Weights of a small transformer language model: vocabulary 1382.
Each number is 128 + 24 x the weight over its row's rms, rounded and kept within 0 to 255. Layers, rows and columns count from 0. Numbers have three digits each. The size before them is the row's rms in percent of the matrix's.

# layer 2 MLP up, 768x192, rms 0.0935, rows 259-275, columns 0-191
112:100155121082131121117112119139116109150104144095099118145113113094120157087096120098103087120093152165143154150131137112098142108135125095124144113132118114138089126146147100131120119111150133125155088165105140162157160148155174125112124095111122125135147117115177111140125160113148098104104138108166147123117142119157125148085125205196095112130097132113101141136116161101131150157137103105150154105116131103115142113141146120117152127067171162108147151129087140094134160150145147127138139123151125119116118102131152179140123122131162089112167108126174151199145115096141123133
105:103142130152119147163102128118095131129117127206134095129160118089136154129116080115140158081162112141170132123110133133118104136156104168156177131132167166138101096163148106103106133117120138116115102136120104149139093122107132131163114080140166123131117087130113155111144129108139116160125136097135165109147128112120128154157164123124106138116131106120141120140137115069142146092113095103153111138142117124104143169160141126135116152074164109140076130111149109102143170141090134122127116116128158096160138138068151134111098178123113144108155089102105140180095169135111133130
097:115099159108115127150124128151115170080137097118127130145081146106099134147108140072146137140145111097095156126109138166108130125167121172156076118162136073112120084102151143132117179150124140160134123112113102122107143120167100122141157111126092141115096111149111117179133090165164123130108099086144095147134117100120104154138099149130095121124118164128142144133148158084102146183128119123158154137108166134138177139197107142103097120129136122127109118059116135132127128121145160114122144139135134150141127148138121104076103161140125173133127124107102141135119136133145140088
104:149117092137118100151130133163133099099166084119133122103153115174161151142127165112105142148100141120121163139168145081139101172142168122105127109116123136140120116140176100133099099150135120168106101146084178136139106148143119083084103125099130173140105118110107131168137130084117103125132086097109134136133101122156113115132131111105169165102134067174098157124146080156132149119115134123153109129115090157083119132106156111114120086143123149148131131114158091119129136105134129151106125085095131178143116134121143127115146202140120109114138112130144126103143140112127160109
073:124141092114143124096098153129151136129175141106124142138085107087113089120165150100154130177121146145137132158110127103142136145172151101146098125133125081132151143140115143142148105162129108119122145127173114140146164144171134129136122104085136126114143134152143156148130108095129110165153159133180124123136134131155155120127123130125132140134110124126102087092125135148138106096129135136071135110122126160140107156145145132187142140154129177146129110092167102090154124134166161120145152194143144157142194142142159118132127132106093113146116140149132109051129116159125071096
133:055065090127124110135097158154131162125107087122101154142134079128099113129127175119159121140146122136063119148132115128120157136123123119105098095164151143112123117136134112120130156153137127157153115154177149154128102097136176108143097157134096148093112102152136115127086117159124117131074089156111126131122130115140138115066136138105110161122127125097180154140127144122113132095195093128128115133105155143102149092108119122124095147142121150138135122144124183155128140105161146129117119150136133149176122115148114133106114107113147072144136156128121126141153112108138174096
069:127122123122149112154164168140115155134114170121111138136090107100102099114104098151104170119114108090128106113127098164132146112134108148146167156115143126109126175106111127131155153132143130122117120150128117127147123124166168163145150130117111135115138097105106158141099164112117151088097132102145152096152098128069093146119118117177140098174115128109124124134109174140141103162147122075151171123131157103095117158118116150110116123131150138125138111116167150153093147117140123201100181115123080135141111133078180130109120159140102102121098143106156175133104146096105157127
070:117117129104156153118159151132154133139121129176123134110137165111128142164185113139145147137140141142125104094167089155141128146123162127176157122149107094130141145133127109138123145136125128149100086166120103144160152099119128126140138122071100169127133125130075149133173134141160112146108137122128107131181146107098154089125101172084118153121133143096105082130125124140085140097135092108180112156106142132111100149067127121164116117106140133155133140118115101113135139139134098081121140096077108122120160095097177135132101122150135144158135151125088104176103111109106145170
102:144118158146182162157109121140097157175126122130116125118128127124086141137138109119143136129129076110121145146142150141128136155153097114100129121115108150160177121127144148143162116102130114118119123159171118105108178188155107158155129096113120131158110109143120148142117113096124137128135097144117137149155137134145099107146117128127128112143118089111127179126105088115138119117107140059108124127116189143124110083117139110159123099137117164128088076160115093135098210157127161121112145149150143098125151067131141137141143144113087088161121159125157148120106128126076134127
107:098073111118148138141130133143162117084127115124096149142138155105105107126137122093161163126091128102139139125166104120132124157137104099117135080094092130155152140126130133125129120171160134083088107197174144164135097111144157162152104124089154157124167100165124135145155125109153167140099161108123137153120114155163159092086101129112168119136150144066108150145114131113129140130138169131115098152133105116085101151061107128121104156125118143106133094126124103158171129149134141108130115146105099135134109148148143137156132110134132134119141145117158105195146141134118136120
094:127136143140092139134157149099101159170126111099152092138134127122142135098091136136139140131105100099148079142145148149081094063096116122115117106191153083141113127089106097121133164174141123096157144122114103138148153150120090137082136144131118137104131134134147116101159162131111135117121114090163138164101097104098129080150161118111151118157135135103134156131118151077120109143109097100133115147160129108135173153142090106109132128108129112128126098099098092136090140115125144155127136120127139085121131114156171162129080094083095097129161118132113142104092112137115119091
086:161187142124104158111063136122125121133154140146155144090133081120134110143128072145138139131108127132178119127101119103111116151100096093138156119108124117134127115165146168151157119103114127096132141145126104127158107181116114146107108142157152118137122126124123130087156160118132160115137139162135102174099145112122140071163134162152138079132129101098089122108107136073130129155119124134115109131161108150118177150166135150113095145073166113133120133155155140079200148119115112140141134133122152125103137095122176142128110139098114158097160147142120118166135145101144123136
090:096107164133139157126104110162125080115176156107157104140137121128090128126169167101144129129172183101127101111115132131145123103115079082139124123118093121133133135206125169075120126101154138074129100128128137153129157150129103130084146171125087173135128092139147116116152119116129130112145126131126105150124117172115122109134120133106128124151108152121156121097104107128158074121128068158112098140116130158103143142190124139151120120130101156141122105126135109127144145156139115102102086149172159144119135136123157115146146120092163097141142136147113112153144150166108121089
122:130097168117176098149135135166128176138102134166096165083107158120129124164127119107130080097109142143104153170150154116114122113141196137088167102137132142151166088107180109123124131181095145130129108129109129139149165101145114161194101148107167157131102128103149106127134124104144114160118119115137118125103087114132080125125142134159154107113091116155113115112130128127125150096162096105150120125138128136125124125099107101117093109093160145146088130094182105153106127136153122124121146135107137105120111109142136153120168095126107172122103150160134159159114136130124148152
112:180117114121185098149128107157132155124107137151117175128112128085104144123109127156115138153148123128117100171159125142142109153131159113101135131160131147133140091123144129147147186145148146095125156113128157147135152126135128095108106114119110090107151131111153175123125128110124111120193113080124166083132109101147154171080142137111129152106117130157083122140121134158108145107112100098119102158125148105099122119099152093083097099111156107172118117109108106130134157155131144161110129124146127159167115108173073113115160132172110173115089126115136092152164121127117100127
087:142165144110146132143125144114151139153145132082164120121155136155108174139127092081127123114142141141159138130167123151132101109176152102098146135128119138136110112149119093154076117158115118081146136178114115119156085190137165137134093130080115142129140134091128151131155135112136146135135165132134158118125082124114115104095154146139162140117137082103130117099138128116108145146126137097143164161162169115151148170043145124099160136138153119133088098131145131136120144136130172173133128087124111147133137122105113127118141129141130120097128159179138119137069152146099148158
099:123123101076166109118124152121184109145157185115143118107103151050140153142139141135088118089141109161070092131114123094118100121147126108158147110106124116097137149141148117114116166151128112136121132150136141144100122102126128148095149157139126106143106123085142094147141087131137157131124154147132127151129168103147100121123160110111164132161138102116146138171108127109078171130128175119154161113091151121131141145095162128130118125089118129124179142116122098127168110141092145077135060087112084127128138128149132156105132116102130165137127149111117147164138104131130139109
# layer 2 MLP down (transposed), 768x192, rms 0.0782, rows 259-275, columns 0-191
102:101133130156101115168130099082122104150189146104115138143121139105146156124155138086122134134154083140120130120123102133105103165148182148117097170132099134103133116150173093110141136147160101135133099149073115141133107105133118131151089141128164142127145114122115128127115153164185126114152108151100161045140105116139104162138106131117134139091102160145155129066146105108123173174155160120149150126156155134138102108115115135147113169142130095150154098134097149093139084150116089115141159135125149109112143111127149151114100131143155123162104112093136105138148114118118136137
105:147101142115142086123120142126116103136110095113148123119117159123085087134142132112117126137096114130090117122098134177125163119113156127125055151131131115130146128144139135141138120160160119140125143154128147106151135132117125189140145152135117169129150158163169121153150127132145148132087118160104109092163091167149116133113131106147151107130089115095096118141135125083127117145154097155099088084105161137147138089109082117117136102136104134132165118152084148186132083113121153100102166167083102132100080108134113106125144139157095170140114178116148134112166120108145127106
099:140122073103085141118106114141148156086081151104121152105138126112144118101135114099132113165142179123138174108093137118130135116156118171091113125121166107139107088130148122133121165089129104112145109118121120114171138166142109131172123105111152138127122140118152141067129160147152139110118125130097101151108182136123108119150114135132104087132123116139141138118095154126084140157115110134108087183158141129153140131161149097159109183152126084170129134117134135132135158173157109156150121187119091120100141153111123099114108119124113111125086146098153163107077134124094120127
106:160168128172125112133181109087087160108135098139133114119107157140172173121120117160123146134155125130093113145109148139133097140140132150110132142125110113130118120117131107131146124133127166145137145149139091078138138156081137117140138110132163134133173141124141106108142150104146131167147115096031114154123113116158147166124166173079132136179144099145128108132131177140107132094102130142100149136170158146076121139154132121134142123112142125137098084099128140123155123109115163127123152159100124167141110155124103071146137118147097084093138105150168130146160114115126125143
075:152175091105113122160130103145109116123137143096143082151132109111144171150070139118138123128113135116111126060149129134116131092074107161128137148120076142116142157118111124157156138159135092108119106124169145113143164166091146130110111157143172099130124066104130092144152137129118155130109092106124156128138153130124146136089133163111078108082102138122123106143130111088117066173120137141166195122119144097138128111116120110090117148132124161130143123104143167129121118149111133116131125106115103089102134150117129109104097126094137155106100146131095135148116075131149143121
117:133153135140128166149161125143166138104157110114144159142117143143113118121106143093158148139084097112176126132118104158118176109141097112113166118098112084098104162164161149173145134097131134123165126115125109151135152129124126127133094143128117114137136145136133122109127122141155091091135103191096094149123169082112129126161097127160091125171135137131118148114135101150133135142152107137126063153145107105148142171155146132148113145144110083142108140077127136124151147148111136155091101111156105177130116150122113112167093143186109137117117117138067139108112152159122088154
076:107127141125142149108141155130148120126108149114129107112112090039158188144135132149130108174117114089104139134125139108095124116134139060132125149098107115112131137130121132179105160081144084150123141101105135181132132176156123130125097114085137151104144111121121105151131113156113105155117144150108135129108126135148120102135131133154170141156097131135129156159154102096141141078126124126075117145175166142128139111129091125152125164113154130132126090128095137157134136109150141127115122116161103144115136083135108122138158096126146171123177152103116113080175118128096178125
088:081129125108079119100115097109142108125145159143140114129113133115102167122134142108141141136076111129141137118093133159092126128138116141116144126157163116136146135091133115114124163162131172184154100164152117147170122141124143115160123140106076110122098095159153134123111110134139120066086140091118088140115161130162115142121112103159120165136132137143123166130128121096169123169105142096117146120128127168117123152135119119159108116152196122142140127143130142093138144093140152106181101150104157121123131111135107065104128187147137116136093141101144131176094097152103163143
102:118126150151156109149078127093105141153121132099112109122130107147161136099111116150116125171103114149119150145123116100155138142144128173103167120136130091143099162102131136128132134116145123113145100146140093090090122127150116130095160117116136114156102136112118124146073115161192119140150083110100141101162127190125153152160126118110168159094153091178087119126133152158164153134074149136154116104122089124158128087092123139110118122144122110168097101133133133151144127108135143096171149115108109122134148108110085120123122149194140090148115085093118132113129106134169130121
103:156125157136116145080137082124087108171149132111137169131118124128107162132155138115093122149150124111103170115138148134132158075147102123179133152161097137143102165141125109110155135121104124104141160130149132125100142129110142156130156116107148173109092127101140153131122134145148136145145115170096099123177157180109132155137119109172131119104148131153138125139152120186110122141131142141090163142104143159129160112196131169150141133127113117156081132100098116096142118132119094148136106146118133104158160107109159101094163131089108190121143128125126133121076134096107098158
096:094145124100149098096102085127106101159121074117144177124132119114128143136147135110151112119098139137134138146141118129147152138105138106134105148160080138141088123134145123121167110142154180130100131114121167145096138103154161139119105137147121123111119157114119115138087163093096071142127102109151178121155158123124116141067099089138109145138145169126104130088122184106123102168156117174108132181126139093118132118151125142115126157150141083130121133106139132119146133133141121109153143156121131140125066126135122136155142156116093104128137125194086149136099112098102071112
088:114110117140103131145147119141175143101121155106099161143083143139113134125138187104169183173150108096075141127132104159141126143114124115122086148137130148135107136129053132114141150121087135185102145126192189088113119120105123138132109108109098152103142122125144134129105130130143120127125144105087126150127125156125152127101156122115088128103172137090118143134133138118099111113147141116130139102119093121097091112081098142134142117165132126129154119137130128070130141148162126112123130178150067129107089089114094123098158125135133176133144097145121128148110098141106123107
091:162166098156126204113111109169140148135131108172114147081213129163095172151144157145096127150117104132138129116155150136120126138119151144092164144125126138152119123137103140128147146140098100126101143125117108159149136111160138141107133151094152120124119115141141144116183155129123120158097179131112142128117132157125121139161127146110128159126127110157147159101121132156155153128130120110104107144117123190113145141165089096165118117161132130078152139112115076131120145160133126161143138116092153120136183110155136085113121147149115106128130166176105127114114140083122104166
115:135178112143119112137108146122110124157110120148132137131145108143137136110099140070167121101103139111139157145117148135106153115119132116111137147119120075148122100130174142122130148140157161091104137180118105111166159164111125099153158079111170145136076142146128134166118119113129080145138168130132160093137159142116129110142125159158129144107139134139107106117093084119153168162105112083118165138147107150173102110085146114098125168132132131194085168142095144126136091156152100131137118103086114167134127142117131071098119126120149131137122158174139115141110123133121164126
115:104152135158116154119187112120141150118146114109177099119181110117146138120118154117124121107113143131152109122103112162097140150157094135102132112106113126073106128141113096123144110113146109135129116110146106141165096134129131071113156179113133137175142174120092098092138143110094144125122107108160123135096130171160086104167137098181128135165148098107129104131094131115141123133107070168151140147108117192108142159145144146128115169133174158158124117160105116110121094109134098147157110118127144065159138135129112118137119176143140121132107121151137139140131134122118179140
098:089132107136069062101168123108127092100119112123145136135089117134151076141154117145117139164064156144118123137136133133144132098098114113145152174145132120127109137111139117130167141093134127104107119154163129140138132125167188100127101115143119136123149115123101163163128099135129127182129136160142160141091137136155138150142136094119126125124140164112155142152128122148112139114094094150114108158136136100128191113174154134158110170123163162143131096129115111114135127110214116140133103103124122150131092169138111101092147161125116130166160133129139166138089138120145109126
108:129145167119155107113141130152163104112149151135119128123118132113163118143138168119143123103188071153132129157110126131136104105164103101085158120127095101140108114073097121153071111089139085094156138163154165137120137118146168141066089128139097166137071098096122112173159162139133166109120100151143149143104140101138116108156137098151131106144146116191138140149170090140113177130121146136155127112100119109113144146116135135145129112127124152106127109111129119148116115140124127073131148100131120116125168143139113137119117136117142116077125135147114115112185093103120108138